Part of a small language model's weights.
Architecture: RMSNorm before each block, untied embeddings.
Each number is 128 + 32 x the weight over the matrix's rms, rounded and kept within 0 to 255. Layers, rows and columns count from 0.

# layer 5 attention key, 256x256, rms 0.13, rows 67-93, columns 128-255
[[115 146 135 123 158 122 144 104 163 146 123  89 119 147  67 145 173 139 118 133 130 111 174  93 158  97 135 145 155 174 117 153 136 139 109 149  83  82 161  95 133 141 115 154 118  71  79  88 124 115 129 125 158  89 112 119 131 103  92 128 112 158 121 124 148 123 113 119 187 152 149 129 142 138 148 126  99 189 139 130 137 143 104 123 110  96 121 101  95 160 115 129 149 126 125 147 121 163 163 135 121 133  94 161 141 149 155 137 143 123 142 110 165 164  96 141 124 194 109 138 127  81 134  99 122 107 129  97]
 [171 121 131 126 108 121 116 175 127 134 151  95  92 124 127 126 106 100 122 109 166 132 136 140 156 110 115  79  81 140 137 150 126 117 122 133 118 139 157 106  58 143 174 121 146 135  99 156  86 162 126 185 174 146 128 149  88 121 135 133 128 185 125 110 154 127 139 114 116 111 134 145 144 136  88 108 109 126 118 134 138 154 126 147  93 114  78  90 114 118 117 147 143 109 151 160 116 112 126  92 131 188 168 142 129 174 120  88 150 105 137  80 112  54 116 114 125 160 115  95 124 159 156 104 154 109 117 155]
 [153 179 139 161 208 116 127 111 153 130 133 121 136 109 100  65 119 162 138 174 201 113 128  98 144 145 117 122 137 112 127 151 134  96 112 124 151 150 145 149 143 177 105 118 117 173 150 121 152 121  78 143 160 121 109  98  83  93 135 137  96 139 122  78 161 124  86 174 138 125 134 134  78  60 164  62 124 145 121  81 125  57  89 104 134 171 165 115 112 145 133 150 196 119 105  92 113 128 146  98  61  89 109 111 106 141 122 142 132 177 154 136 159 131 120 148 158 161 153 127 131 133 143  53 123 127 158 131]
 [164  84 132 106 138 153 134 155 148 127  99 149 152 151 181 138 126 150 144 104  95 131 153 116 144 162 119 113 100 104 151 101  59 135 129 123 148 165 111 123 108 138 116 140 114 129  94  97 124 126 126 119 132 118 105 111 109 143 151 159 117  94 114 118 101 125 127 104 127 116 111 128 150 154 189 112  72 124 146 104 124 142 177 164 136 135 137 147 116 185 114  44 151 132 158 106 162  71 128 141 103 163 107 116 127 110 116 150 140 155 126 134 123 126 161 168 120 134 223 121 118  98 129 125 125 143 152 111]
 [127 151 133 105 123 100 120 142 134 192 134 111 136 115 141 124 138 128 157 158 120 166 151 104 114 141 133 138 131 127 118 159  79 137 161 161 144 137 155 176 143 228 170 143 105 161 160 141 108 147 112 172 143 139 177 117 126 141 136 155 129 144 128 115 105 133 117 104 115 200 126  72 148 119 139 128 124 107 132 147 117 155 188 109 101 112 106  99 124  75 127 122  98 151 150 130 141 133 102  90 145 140 157 142 153 145 123 101 129 170 126 118 110 129 149 100 113 134 131 118 129 134 143 114 128 133 122 159]
 [125 121 149  86 153  97 180 147 110 120  99 104 137 146 138 142 128  66 141 133 106  89 139 164  84 176 157 107  86 182  99 109 153 121 112 125 135 104 121 147 141 193 179 131  72  84 129 130 114 149 138 120  76 110 144 127 121 115 102 109 134 148 112 122  93 132 134  74 159 151 108 134  87  99 114 127 118 126 152 123  94 112 100 107 127 158  69  84 163  97 163 160 114  99  99 113 161 117 179 109 109 130 119 155  86 144  29 110  90  92 148 154 142 151  73 106 185 124 159 156 129  87 147 150 123 108 126 154]
 [126 119 115  89  72 125 109 111 140 118 172 131 142 138  67  91 167 140 119 153 118 115 153 104 149 121 105 150 111  95 127 134  92 127 140 121 101 111 141 138  95 109 150  88 135 144 171 114 113 102 152  82 125 128 161 151 152 166 138 147  92  91 172 156 128 115 161 148 102 139 102 145 141 179 165 123 139 108 109 129 125 165 116 177 130 112 140 125 148 169 143 101 112 115  73 137 170 157 135 189 128 129 126  97 111 120 185  99  96  89 142 127 120  94 119 133 118  63  75  99  75 150 105 141 105 115 103 109]
 [130  98 131 153 127  82 127 155 122 152 109 158 100 101 144  81  95 165 136 143 156 117 126 126  61 116 151  69 157 148  97 109 116 124 204 155 148 118 134 117 151 168 136  83 106  78 124 129 153  96 130 142 120 137  69  56 105 149 195 137 164 136 171  72 109 136 148 105 126 124 106  63 134 150 129 155 150  65 126 110 144 149 125 159 116 110 129 122 169 121 148  86  85 157 172 134 158 126  85  91  93 124 173 137 114 149 141 126 145 120 114 104 167 125  97 154 146  93 110 101 142 149 129 137 127 136  71 121]
 [169 195 170 155 146 146  76 135 126 159 141 148 121 125 124  79 133 131  76 199 153  90 156 146 140  69 169 148 134 150 145 142  84 133 142  96 146 105 151 141 113 132  81 114 147  73 137 120 180 149  88  81  85  89 146 117 244 128 176 162 159 138 117 155 179 162  56 130 142 135  93 117  99 156 152 131 145 159 123 125 126 112  85 140  95 105  88 118 143 124 104 166 147 143 102 104 146 173 115 168 104 111 151 132 133  92 113 114  95  90 125 151 187 159 155 143 124 159 140 148 113 105 160 134  96 118 189 130]
 [161 139 160 110 179  88 180 186 234 103  94  99  89 142 129  66 176  43 132  95 110 126 158 191 176 129  93 119 132 151 148 126  92 170 114 151  54 161 111  94 124 151  95 176 103 139  91 150 172 100 105 125 130 127 124 134 166 159  85 126 122 154 131 108 125 135 113 158 135 126 170 143 139 160  82 136  89  41 124 134 132  84 139 122  88  87 138 119 146 140 123 103 156  86  99 160 202 191 138 136 113 150 129 138 156 157 116 145 157 124 166 139 109 113 100 122 186 126 116 145 125 114 103 122  83 148 132 115]
 [132 132 153 147 114 123 141  63 130 160 118 184 122 149 118 135 113 115 100 145 113 169 151 142 135  97 109 135 140 134 145 102 138 143 139 114 122 135 153  93  74 109 152 135 172 130 111  97  74 115 104  34 112 116 119 157 100 157 128 135 113 139 146 175  74 133 125 128 151 146 111 121 134 119 147 145 141 103 161 111  91 134 162 186 122 106 118  75 139 130  94 189 125 123 145 126  89 134 117 146 123 145 145 117 103  93 152 127 135 129 125 110 122 159 208 107 175  89 169 144  82 136 136 199 178 138 171 119]
 [177 104  99  93 170 159 144 150 146 123  46 130  71 122 132  91 153 154 126  87 117 126 121 113 121 127  93 116 108 159  69 179  73 162 135  93 173 125 108 121 144 188 150 158 105 130 149 136 133 164 118 118 108 140 166 134 170 150  89  95 175  99  93 164 151 106  96 180 151  91 165 119 125 158 170 134 104 115 150 126 138 131 135 142 137 120  95 124 183 148 151  63 178 120 115 122 138 109 153 173 115 120 118 104 178 100 116 197  71 173 180 121 124 146 146 168  53 145 102 138 137 159  85 162 140 172  98 105]
 [127 166 153 133 115 118 128 135 142 128 125 136 119 140 149 155 162 106 129 109 133 145 133 171 110 130 161 135 117 195 193 139 119  73 158 186  97 172 147 132 122 123 102 144  75 165 134  35  98 145 117 104 103 101 138 110 138 148 159 153 121 158 148 186  84 113 122 133 191 156  69 120 149 126 105 152 150 101 182 121 132 123 127 160 103 128  78 136 138 123 157 135 138 166 124 165  90 138 143  82 123 139 160 140  98 167 132 141 107 164 159 133  99 169 149  80 156 119 126 117 112 102 110 136 117 127 190 144]
 [101  88 151 158 180 147  94 148  89 101  60 101 175 143 166 144 139 135 109 124 119 171  96 186 122 130 145 139 140 131 202 169 157 147  97 155 103 156 130 142 125 143  57 155 101 116 151 127  74 121 177 154 126 136 118 112 104 178  91 102 183 105 113  96 144 140 165 104 148 174 126 125  99 156 101 126 117  96 187 106 155 135 110 146  91 116 127 143 133 139 141 132 139 150 179 108  96 113 105 132 111 164  98 160 139 153 124 113  76 145 134  94 181 154 129 151 119 138  92 121 139 139 131  95 141 193  87 157]
 [ 98 114 130 169 156 135 151 154 111 113  92 139  82  93 143 149 107 143 138 125 110 113 108  92 187 116  64 171 106  88 184 133 171 161 111 201  98 114 130 112  93 127 131 146 129 173 104 128 134  63 123 123 150 148 111 128 167 166 153 164  67 152  89 133 131 121 117  97 158  79 156 129  99 117 101 126 134 134 147 152 119 173 157 137 133 157  93  67 126 161 131 138  91  74 125  96 100 117  94 177 163  98 156 159 135  94 135 120  97 150 173 134 129 132 150 125 130 103 134 129  89 146 205 119 109 128 133 104]
 [122 114  96 135 123 152  98  93  98  84 158  93 116 137 177 116 144  88 131  96 157  79 155  99 139 105 161 113 211 142 134 132 113 106 114 118 115 112  95 148 162 155 132  87 160 166 111 110 181 147 152 145  94  96 129 170 130 159  64 168 120 146 121 155  78 129  96 130 129 153 120  89 110 127 198 145  81 111 121 133  99  95 149 139 191 117 158 111 119 139 102 149  85 124 156 153 130 147 105  91 121 124 114 134 143 143 134 143 123  92 130 123 122 115  85 142 144 140  98 159 134 127 120 131  69 143 106 121]
 [ 87  77 124 174  99 116 166 153 130 135  89 132 131 122 104 165 150 153  92 117 155 133 113 106 151 149 197 101 130 148 132 121 100 134 137 152  95 129 143  81 124 154 145 159 168 103 139 160 133 149 121 113 170 201  83  81 139  88 114  93 124 129  80 128 182 131  98 121 156 120 112 130 133  99  74 133 125 118 140  90 128  79 126 131 162 186 162  55 127 178 127 163 146  78  65 133 125 128 173 155 112 106 156 117  87 155  80 103 108 145 155  75 124 125 130 110 142 149  98 138 121 109 114 107 111 147 109 140]
 [137 130 134 103  99 158 164 114 142 119 161 141 150 109  94 114 114 151 134 142 141 160 124  54 116 110  86 146 147 136  88 129 132 157 152 116 105 109 165 166 171  94 148 113 108 130 103 159 122 101 112 103 129 119 141 165 143 158  79  80 124 142 124 110 130  76 137 150 129 174 147 159 128 126 152 114 124 135 120 105 130  66 136 148 145 138 115 128  92  92 119 130 163  75 104 130  88 129 178 117 136 159 115 132 128 104 121 119 123 112 161 122 101  86  75  95 151 120 132 127 124 135 124 161  99 131  99 104]
 [178 151 101 169 143 153 146 134 145  80 141 138 136 100  68  41 144 123 138 148 172  94 158 157 121  80  92 161 106 162 155 105 143  99 124 176 149 148 170 113 140 129 103 104 153 182 134  55 122 118 132  74  99  79 105  75  76  86 106 135 183 100 134  96 130 115  59  98 125 112 140 149 111 127 124 147 100 153 165 124 130  99 102 101  98  71 183 145 102 154  73 119 128 183 151 170 130 140  72 147  76 140 116  82  98 102 150 155 110 153  96 182  73 125 180 135 111 123 136 113  88 161 121 112 137 124 138 136]
 [156 132 138  83 131 143  75 112 176 181 112  93 148 141 133  75 126 138 147 142 203  68 172 129 155 114  66 130 150 103 161 105 135 107 141 132 187 109 106  79 133 138  72 110 170 145 116 133  80 107 146  77 152  65 159 101 147 119 172 113 133 185 110 135 155 151 162 132 154 125  97 122 106 155 140 123 180 166 147 137 115 144  97 143  72  84 131 120 120 130 173 217 147 129 120 162 168  95 129 108 116 133 126  91 161 103 150 138 141 111 153 102 129 103  93 131  80 121 112  89 123 158 137 160 118 133 133 149]
 [145  92  84 124  87 116 113 123 186 155 175  58 140  97 167 149 135 117 126 172 158 119  82 138 125 208 142  93 116 109 135 149 136 150 132  89 138  89 175 137 120 121 148 115  98 112 115 129  92 179 115 103 108 109 123 134  74 105  52 111 136 164 134 143 143 114  70 174 146 151  96 151 104 114 142 116 153 137  96 122 142 178 105 111  92 140 167 137 144 121  98 138 125 121  92 147  77 114 157 144 143  72  87 129 151 187  53 169  87 124 119 115 141 181 140 165 121 144 101 151 190 144 108 147 107 157 118  87]
 [138 147 150 111 127 173 124 112 108 198 182 163  75 121 182 140 114 119 169 137 141 121 170 106 132  95 141 173 111 130 163 145 117 158 144 130 126 125 149 139 141 153 153 125 133 127 142 164 102 153 160 143 144 167 116 124  84 187 186 133 122 137 127 136 177 130 137 150 137 170 121 133 141  93 181 146 109 134 162 158 124 124 131 146  91 117 159 147 134 114 126 113 142 129 116 123 118 135  73 183 178  89 136 149 163  92 165  97 134 167 114  88 137 124 120  93 155 113 123 153 160  93 143 158 149 164 125 121]
 [110 141 144 134 134  95  85  74 134  90 113 101  95 147 147 131 136 157  89  81 159 128 126 149 131 139 121 131 105  83  75 159 152 143 121  91 131 127 106 104  90 136 115  75 183 155 128 135 104 115 131 123 158 123  90  84  84 149 133 117  92 143 123 149 124 130 182 157 142 138 104 110 116 145 220 129 152 139 129 141 138 158  74 186 115 148 115 137 114  89 126  85 112 190 102 116 115 131 148 167 137 119 134 123 100 168 135  84 126  96 141 126 123 110 146 119 118 205 107 129 128 113 177 133  88 107 159 135]
 [131 127  60  75 119  79 113 128 106 117 130 121 132 118 125 135 203 142 186  65 152 116 184 146 157 133 128 101 112 134  91 209 149 150 167 118 137 167 111 135  82 173 113  68 125  85  97 124 103 156 123 134 160 129  94 167  65 107  65 121 125 141 182 116 131 143 161 155 129 117  85 128 119 175 132 156 100 118 113  97 140 122  95 131 110 109 134 140  95 108 150 149 111 173 144  76 143 119 187 103  53 144 133 106  84 141 146 124 180 122 125 141  96  99 121 120 118 158 164  84 126 114 109  99 170 115 177  76]
 [ 81 119 119 140  83 141 134 138 130 168 108 126 153 102 113 110 116 213 142 149 186 130 117 114  97 124 107 158 136 108  87 116 106 114 129 190  90 122 161 189 141 102 138  81 172 179 151 110 118 141  88  75 138 160 105 153 106 125 149 152  48 120 182 100 124 135 175  80 149 102 171 104  90  71 134 151 111 149 135 135 164 131 155 102 125 123 116 107 101 137 134 115 156 154 158 137  89 156 134 139 196 200 102 124 104 120 128  98 198 132 135  98 129 112 138 132 143 149 108 151 116 134 154 155 108 116 148  39]
 [143 167  56  97  96 111 182 133 103 140 116 152 130 131 139 154 130 124 109 114 130 167 133 125  95 116 137 165 136 129 124 195 121 123 112 122  97 109 189 146 123  72 109 211 140 126 121 113  93  96 126  87 147 175 106 161 152 112 160 175  94 120  91 117 163 127 101 138 133 157 167  84 141 168 178 145 159 147 143 108  56  91 115 134 170  88 175 133 161 139 121  99 121 120 114 154 119 112 112 142 177 138 158 138 141 111 149 130 117 166 150 104  89 144 133  64  81  87 162 114 114 115 141  88 115 126 168  99]
 [ 80 110 147 120 126  72 111 141 124  82  73 182 101 142  91 158 121 145 140 164 139 111 112 109 111 103 160 122 126  28 108 132 118 124  94 128 121 178 100 178 125 155 108 104  84  72 154 152 148 136 100 135  87 145  90 128 152  68 147 159 153 103 144 123 101 144  77 139 162 150 138 179 149 106 128 106 144 141 116  92 139 127  96 193 107 124  95 138  90 145  74 150 161 142 175 117  87 134 143 169 112 169 119 134 130  95 141  91  85  88 158 156 113 110 121 110 116 158 108 133 173 133 183  71 146  77  81 123]]
# layer 5 attention query, 256x256, rms 0.132, rows 68-94, columns 128-255
[[ 93 180 144 116 148  99 143 103  97 123  88 124 110 117 196 161 157 111 115 118 120 147 157 166 141 106  72  97  96 113  88 106 119  92  89  91 148 113  72 122 110  99 106 116 121 128 114 118  80  94 140 113 140 131 142 127 117 129 151 197 122  97 161  91  91 154 133 137 117 134 124 152 126 187  94  97 133 127 133 122 115 171 162 127 143 124 121  95  63 158 127 113 122 101 152 131 148 143 183  99  59 107  73 138 115 150  91 124 144 148 149  81 164 137 126 178 176 101 150 168 104 130 114 132 119 126  98 165]
 [101  48 138 115 126 167  84 130  74 100 104 114 146 116 106 172 149 130 107 110 127 119 120 108 106 160 146 116 132 130 130 141 166 138 117  74 119 108 109 111 138 139 137 142 124 149 121  61 130  86 102  94 109 136 107 148  99 116 112 166 159 138 149 167 157 143 130 106 100 141  69 139 165 105 174 147 105 115 143  77  78 129 114 127  69 133  94 123 108 147 157  87 115 106 136 164 117 148  40 108 128 123 141 146 142 145 123 123 119 150 128 137 176 156 124  77 124 186  66 111 103 156  93 107 145 130 104 103]
 [136 150 115 111  91 169 155 166 111 124  96 191 131 105 117 194 111 180 122 105 112 102 156 142 127 120 152  95 142 124  87 123 127 122 129 118 128 151 131 171 126  62 111 112 125 166 124 187 110 202 109 140 154 128 161 112 115 123  99 146 106 136 140  94 164 110 140  72  89 144  97 103 104 163 130 156 173 154  93 120 103 135  81 142  72  84  90 170 108  92 147 170 109 123 147 111 131 114 138 113  95 112 107 134 143 157 167 103 147 104 162  84 138 113  84 113 160 135 108 127 131 121 135 101 185 120 150 165]
 [102 128 100 191 108 123 170 122 182 150 167 143 115 106 132  98 190 163 140 112 158 152 145 147 126 108 136 149 103 164  72 132 129 140 147 137 100 183 109 155 167 163 113 133 113 109  96 136 156 203 119 129 153 132 128 129 134 111 127 132 117 166 121 107 159 108 159 145 154 172 118 129  87 131 178 129  81 132  97 135 170  98  98 113 129  95 100 125  90 142 150 182 167 185 142 114  96 162 193 205 111 127 119 159 140 148 153 124 127 132 154 231 138 160 124 134 100 126 137 137 133 138 137 187 113 160 145 151]
 [126 156 129 172 108 119 158  95 126 118 102  95  63 160 125  79 139 130 112 145  85 130 103 112 122  95 143 128 171 117 112 152 132  81 144 131 112 156  61 141 160 131 116 122 130 125 143 151  98 121 121 111 166 111  96 134 134 104 110 139 156 122 144 116 117 134 145 175  96 136 121 142 127 148 131 134 116 138 156 126 109 101 143 160 121  89 114 114  78 129 120 120 139 169 146 117 134 146 129 176 139 113 121 115 144 119 105 156 111 145 138 191 124 161 177 128 115 105 127  92 104 177  84 114 137 158 112 151]
 [126 150 103 149 124 178 134 155 101 110 102 135  89 134 127 162 119 114 112 109 137 133 115 141 137 106 162 121 187 126 116 197 142 100 152 101 109 127 102 188 122  93  86 148 100 125 120 141 126 112 163 134 140 122 167 106 127 159 120 127 136 136  96 125 150 153 111  99  81 136 141 125 129 103 156 126 147 112 106 143  93 118 122 161 115 138 102  93 113 118  88 136 155  99  92 154 183  95 142 120  92 164 124 119 191 106 125 102 126 109 133 148 172  87 137  84 163  80 133  77 111 144 170 116 158  86 157 157]
 [121  99 117 183 104 102 118 148  79 176 158 131 141 128 144 147 140 108 164 147 111  91 160 126 101 115 122  98 149  82  76 121 150 182  77 135 145 162 140 154  94 122 122 133 128 116 105 102 134 111  99 105 135 157 184 118 145 108 143 147 120  95  92 147 154 107  75 153 144  86  61 140 126 132 143 116  87 120 126 191 170 142 158  90  87 167 145 115 100 135 122 169 123 109  80 146  84 195 132 144 132 114 126 135 159  93 141  90 140 117  90 149 121 119 136 162 160 151 120 120 177 128 182 120 110 123 117 166]
 [176  39 123 128 168 100  99  68 112 136 110 136 118  96 169 109  76  99 155 133 132 142 131  93 140 123  94  92  58  92 185 185 155  85 194 101  91 106 104 109 111 200  85 125 106 170 132  79 131 101 106 153 136 146 114  78  77 178 110 213  88 154 160 123 189 139 132 203  70 183  92 112  69 171 106  99  86 105 149 160 108 155 175 182 164 185 150 158 169 154 133 124 116  92 122 122 115 126 121  90 121  81 115 142  68  98 109 152  98 172 141 137 101 110  59 116 128 103 108 141 136  58 123 114  99 154 147 101]
 [157 163 154 172 103 189 112 132 146  86 139 146  48 119 113 117 183  70 126 100 142 101 150 133  82 156  77  62 129 127  83  66  80 109 202 110 113  75 159 161 143  93  71 135 152 144 149 108 130  51 141  63 124 157 129 109  99 142 189 147 200 151 110 117 187 103 124 116 153 135 107 105 113 125  83 102 146 118  89  68 118 148 243 143 106 124 179 101  81 136 122  99 114 133 160 170 164 144  88 150 133 166 108 118 111 167 107 162 120  75 126  47 138 126  93 133 121 121 111 126 161 167 141 117 132 115 140  68]
 [151 108 124 163 175 109  95 101 142 115 113 144 109 157  90 104  72 108 125 118 145  90 157 155 153 144 119 164 156 100 110  94 120 126 122 124 114 158 109 197 137 105 160  96 147 127 149  80 175 125 130  67  88 146 106 114 127 108 164 168 177 127 124  64 106  95 128  77 147 145 162 112 143 151 172 172 125 160 100  93 101 126 126 132 157 174 143 114 175 120 112 111 135 106  81 171  95 150  96  67 121  93 102  49 139 117  73 119 140 170  90 113 146 175 102 143 141 166 100 160 143 110 137 115 148 153 121 112]
 [129 133 133  75 187 101  94  86  97 124 137 123 101 121 116 155 152 173 113 140 152  71 101 150 128 149 108 174 118 130 129  74 108  93  86 121 163 136  76 120 139 109  85 136 129 168 117 165 129 113 171 105 174 135 102 122 113 119 128 155 154 115 130 100 131 106 183 118  83 127 135 185  98  94 146 146 166 113 151 120 141 161 143 158 166  93 170 118 139 203 146 118 142 116  85 141  93 107 104 194 177 126 151 170 125 108 110 145 142 107 138 137 152 129  85 134 134 112 120 118  72 122  92 115 117 117 118 117]
 [127 130 181 172 194  76 142  88 162 156 135 128 108 107 110 152 121  98 126 161 127 128 111 160 133 187 110 115 182 115 123  76 174  98 109 115 101 147  93 178 164 179  81 170 147 116 119 151 152 162  54  90 155 146 163 124  76 127 124 150 130 140 153 132 123 104  83 208  71  72 163 163 110 181 182 143 123 104 119 168 125 137  92 164 178  70 173 145 125 130 151  82 114 132  82 147 127 138 130 156  79 110 112 107 149 112 118 168 159  95  91 154 156 145 144 115 107 140 121  97 118 107 111 167  71 146 115 127]
 [ 92 114 157 113 112 124 143 129  95 128 150 116 129  85 125 131 161 159 142 132 137 110 149 110 105 145 112 172 163  81 209  93 131  92  91 135 118 175 134 109 117 130 199  95 127 115 158 136 134 118 190 110  79 143 105 160 185  75 152 121 138  29 132 146 126 145 120 158  96  88 111 129 152 125  75 110  60  89 138 141 134 142 100  96 111 104  92 172 112 151 140 104 115 140 141 135 124 147 133 121 117 133 107 177 140 107 110 156 134 128 159 104 153 145  75 196 125 189 108 114 134 116  91 116 124 113 135 113]
 [131  91 101 153 145 139 163 148 187 140 123 130 101 130 135 150  59 158 134  62 114 124 182 133 104 131 126  83  89 125 158 135  94 114 159 154 124 162 183 108 181 117 147 112 111 160 125 101 114 126  90 106 143 144 107 158 166 142 139 127  97 114 124 112 106 123 203 123 116 114 149 147 143 120 149 100 158 109 189 115 197  66 127 144 151  83 116 162 162 103  95 157 163  99  61 123  94 149 176 127 106 163 136 114 110  76 112 169 117 139  57 174 126 158 145 142 177  96 161 122 115 163  98 144 121 129 164 107]
 [ 89 101 137 147 145 111  93 140 156 151 182 139 157 117 112 152 168 116 153 153  94 101  52  99 102  88 176 154 162 126 159 152 138 102 155 107 154 107  87 151 159 141 154 161 123 180 157 123 182 103 144 123 106  89 135  54 103 116 106 112 112 110 131  85 139 118  88 138 101 160 119 105 187 144  90  93 100 142  91 137 138 118 100 126 145 106 125  64 117 115 133 165 119 111 102 205 137 128 102 131 143 186 146 130 136 136 130 109 146 142 187 134 201  87 102 150  99 162  62  94 128 101  97 177 152 152  77 107]
 [123 167 164 106 189  95 166 145  99 144 145 135 139 120 131 128  98 170 149 123 144 208  94 140 192 116  66 161 116 153 123 183  82 135  85 110 118  92  72 116 118 181 102 135 171 108  96 148 125 143 143 116  86 134  54 143 107 141 157  73 128  84  84 145 137 132 113 133 106 159  92 167 198  82 132  53 164 137 118 137 181 148 120 110 115 193  88  92  97 125 111 128 147 142  72  98 108 137 116 136 157  63 131 168 113 165  85 144 100 105 103  77 158 189  51  98 154 139 150 150 158 121 167 128 158 124 151 134]
 [125 141 128  54 132 146 104 124 157 116 184 125 162 148 143 118 169 138 136 104  95 131  95  76 121 149  89 138 106 105 188 121 162 126 117 170 160  66 104 133 137 142 138 115 150 144 113 113 128 144 151  96  95 151 156  99  79 118 118 113 124 141 156 126 116 142 182 171 142 106 101 125 111 196 166 110 135 171 121 121 175 146 154 124 140 124 103 182 130 101 159 155 121  75 131 166 163 162 174 131 103 102  94 128 123 128 142 126  72 130 160 128 146  94 122 171 128 148 107 146  83  91 147 164 129 138 162 116]
 [123 100 122 192 125 100 164  91 147 113  84 175 124 110 110 115 101 125 145 161 160 185 122  93 189 165 140 133 125 146  39 214 147 152 174 149 105 125 199 124 124 144 166 127 121 180  57 114 174  76  94 139 147 189 145 123  87 150 144 120 153 136 136 172 198 158 116  88 152 140 106  89 143 117 176 113  89 134 140  91 137  91 172  84 126 137  78 108 167 111 134 119 162  87 131 145 164 160   0 119 135 124 115 154  87  96 129 147 143 137 164 188 108  97 114 124 183 158 139 128 101  70 132 131 123 156 202 123]
 [135 130 145 116  99 156 138 110 134 160 160 113 212 120 122 110  83  64 107 141 120 111 126 152 115  82 108 120 119  72 129 151 119 158  84 118 151 112  74 123  82 144 121 111  91 120 136 114 150 126 127 105  95 213  84 111 126 169  85 129 173  82 127 136 130 139 110 124 165 133 120 164 132 112 122 132 183 110 198 174 142 125 100  68 164  59 166 109 110 117 113 144 166  99 138 202 170 136 124 136  94 104 112  73 135 152 170  90 102 139  75 163 156 119  79  96 120  90 120 110 148  70  88 132 113 113  58 150]
 [143  88 128  95 184 133 110 151 197 124 120 133 151 111 128 108 152 162 142 113 151 166 160 150 158  95 105  79 111 108 114 148 128 148  84 166 147 133 124 120 107 126 127 130  78 157 130  56 118 144 138 145 128 132 104  79 143 137 149  93  96 123 156  55 122 165  94 189  89 159 145 126  78  95 139 110 173 147 167  78  83 120 188 127 149 166  76  90 123 178 118  91 115 151 141 138 187 110 143  92 132 127 121 109  86  93 109 150 119 156 132 190 134 146  90 121  88 129 195 133 136 106 128 122 136 127 195 171]
 [ 83 121 112  79 129 163 179 143 130  96 112 200 143 100 144  92 138 232 115  75 121 125 167 107  83 170 167 142 150 148  90 128  93 159 145 129 109 122 162 143 167 132 129 147 103 122 149  80 162 117 110 152 146 113 155 152 136 201 165 124 138  39 145 170 222 144 177 159 133 133  53 143  96 111 200  85  91 119 163 126 131  82 180 166 152  76  60 207 132 145 198 137 126 120  31 115 167 129 187 101 108 115 134 156 131 153 149  92 130 106 170 124  31 132  81 159 138 168 119 166 126 134 145 133  94 163 144 185]
 [122 132 150 152 172  81 134 138 118 120 135  75 145 154  75 153 175 113  90 129 103 112 137 149 120 122 137 123 186  75 105  79 115 138  88 124 176 124 151 166  90 111  95  94 204 149 117 111 124 105 110 146 147 190 115 138 147 100 133 120 143 100 121  79 156 126 138 142 121 119 124 163  90  75 155  96  81 103 134 107  90  90 125 124 165 177 104  93 155 108  76 163 148 112 109  82 121 142 126 126 105 143 174  94 151 121 172  93 122  92 128 160 167 134 136 105  97 115 125 109 158 168 122 161 122  64 165 151]
 [127 119 156  97 120 119 177 143 127 147 139 146 164 128 106 141 144 130  95 119 180  95 124  79 118  69  95 205 151 146 138 142 136 171  87 179 123 121 127 119 128 110 134 135 140 115 191 130 124 126 160  86 156 205 154 105  97 103 111 142 141 142 112 144 155 113  85 123  93  63  87  83 113  90 161 130 171  99  62 128 150 127  86 139 123 214 161 172 154 133 118 141 187 158 104 171 175 142 184 123  93 128 158 138 140 146  98  83 163  94  99 121 159 127 100 131 157 151 122 112 159 163 170 130 130 176 109 120]
 [169 118 115 123 107  92 118 121 119  72 196 170 141  95 157 106  70 109  99  61 180 108 192  98 181  92 112 129 141  93 124 110  79 164 114 123  97 160 115 160  98 164  91 164 179 125 102 121 136  99 145 213 158 126  99 127 115 125 134 103  98 181 194 131 124  74 130 124  65  98 143 111 132 144  86 101 141 119 127 120 108  63  96 101 138 111  75 152 128 150  54 163 101 135  96  57  57 107 136 110 106 135 109  72 120 172 153 162 140  96 144 130  91  79 115  90 124 102 104  64 160 174 147  96 108 115 140 112]
 [107 204 151 111 125  97 128 139 182 116 151  85 107 152 159 141  71  95 150 117 205 105  99 126 160 135  97 198 101 129 124 138 139  98 104 168 103 151 190 220 149 148 171 125 181  78 139 150 131 173 183 123 175 168 150 129 164 160  92 121 117 115 108 203  62 143 149 135 106  98 200 169 150 100 162 168 148 115  69 141 173 104  88 158 157 105 128 174 160 144  85 120 139 154  93 117 117 113  92 144 106 153 167 140 117 144 174 197 153 145 117  77 106 144  94 112  96 137 104 164 102  96 133 146 112  53 132 112]
 [139 154  63 135 122 122  85 107 129 123  89 146 114 160 114  67 173 169  99 133 178  97  80 141 140 144 105 132 143  87 114 165  97  78 132 155 158  86 179 140  91 152 139 138 174 142  80 116 149 114  95  61 150 142 119 115 220  97 131 149 127 134 100 145 167 127 122 168 132 139 134 143 107 140 146  98 119 168  82 144 115 134 101 159 128 115 140 130  94 140  67 165 119 160 168 148 104  91 100 114 177 128 120 194 115  97  82 167 114 121  98 159 167 162 135 149  82 138  80 117  79 120 129 100 178  98 116  55]
 [131 101 173 155 113 146 130 145  58  88 138 130 136 120 134 127 129 142 109 157  85 112 161 106  88  86 159 169 104 100 127  69 145  69 124 190 134 163 155 145 108 152 152 130  70 111 154 146 124 132 100 154 125 151 104  72  93 128 140  99 138 115 118 130 118 194 192  61 163 136  74 183 130 118 118  88 102  92 189 146 111 106 163 142 149  87 127  75 177  79 160 118 115  87  79 109 142 154 163  91 151 159 152 196  75 183 144 115 115 107 129 142 168 151 115 140  69 121 139 137 107 162 116 164 143 179 106 186]]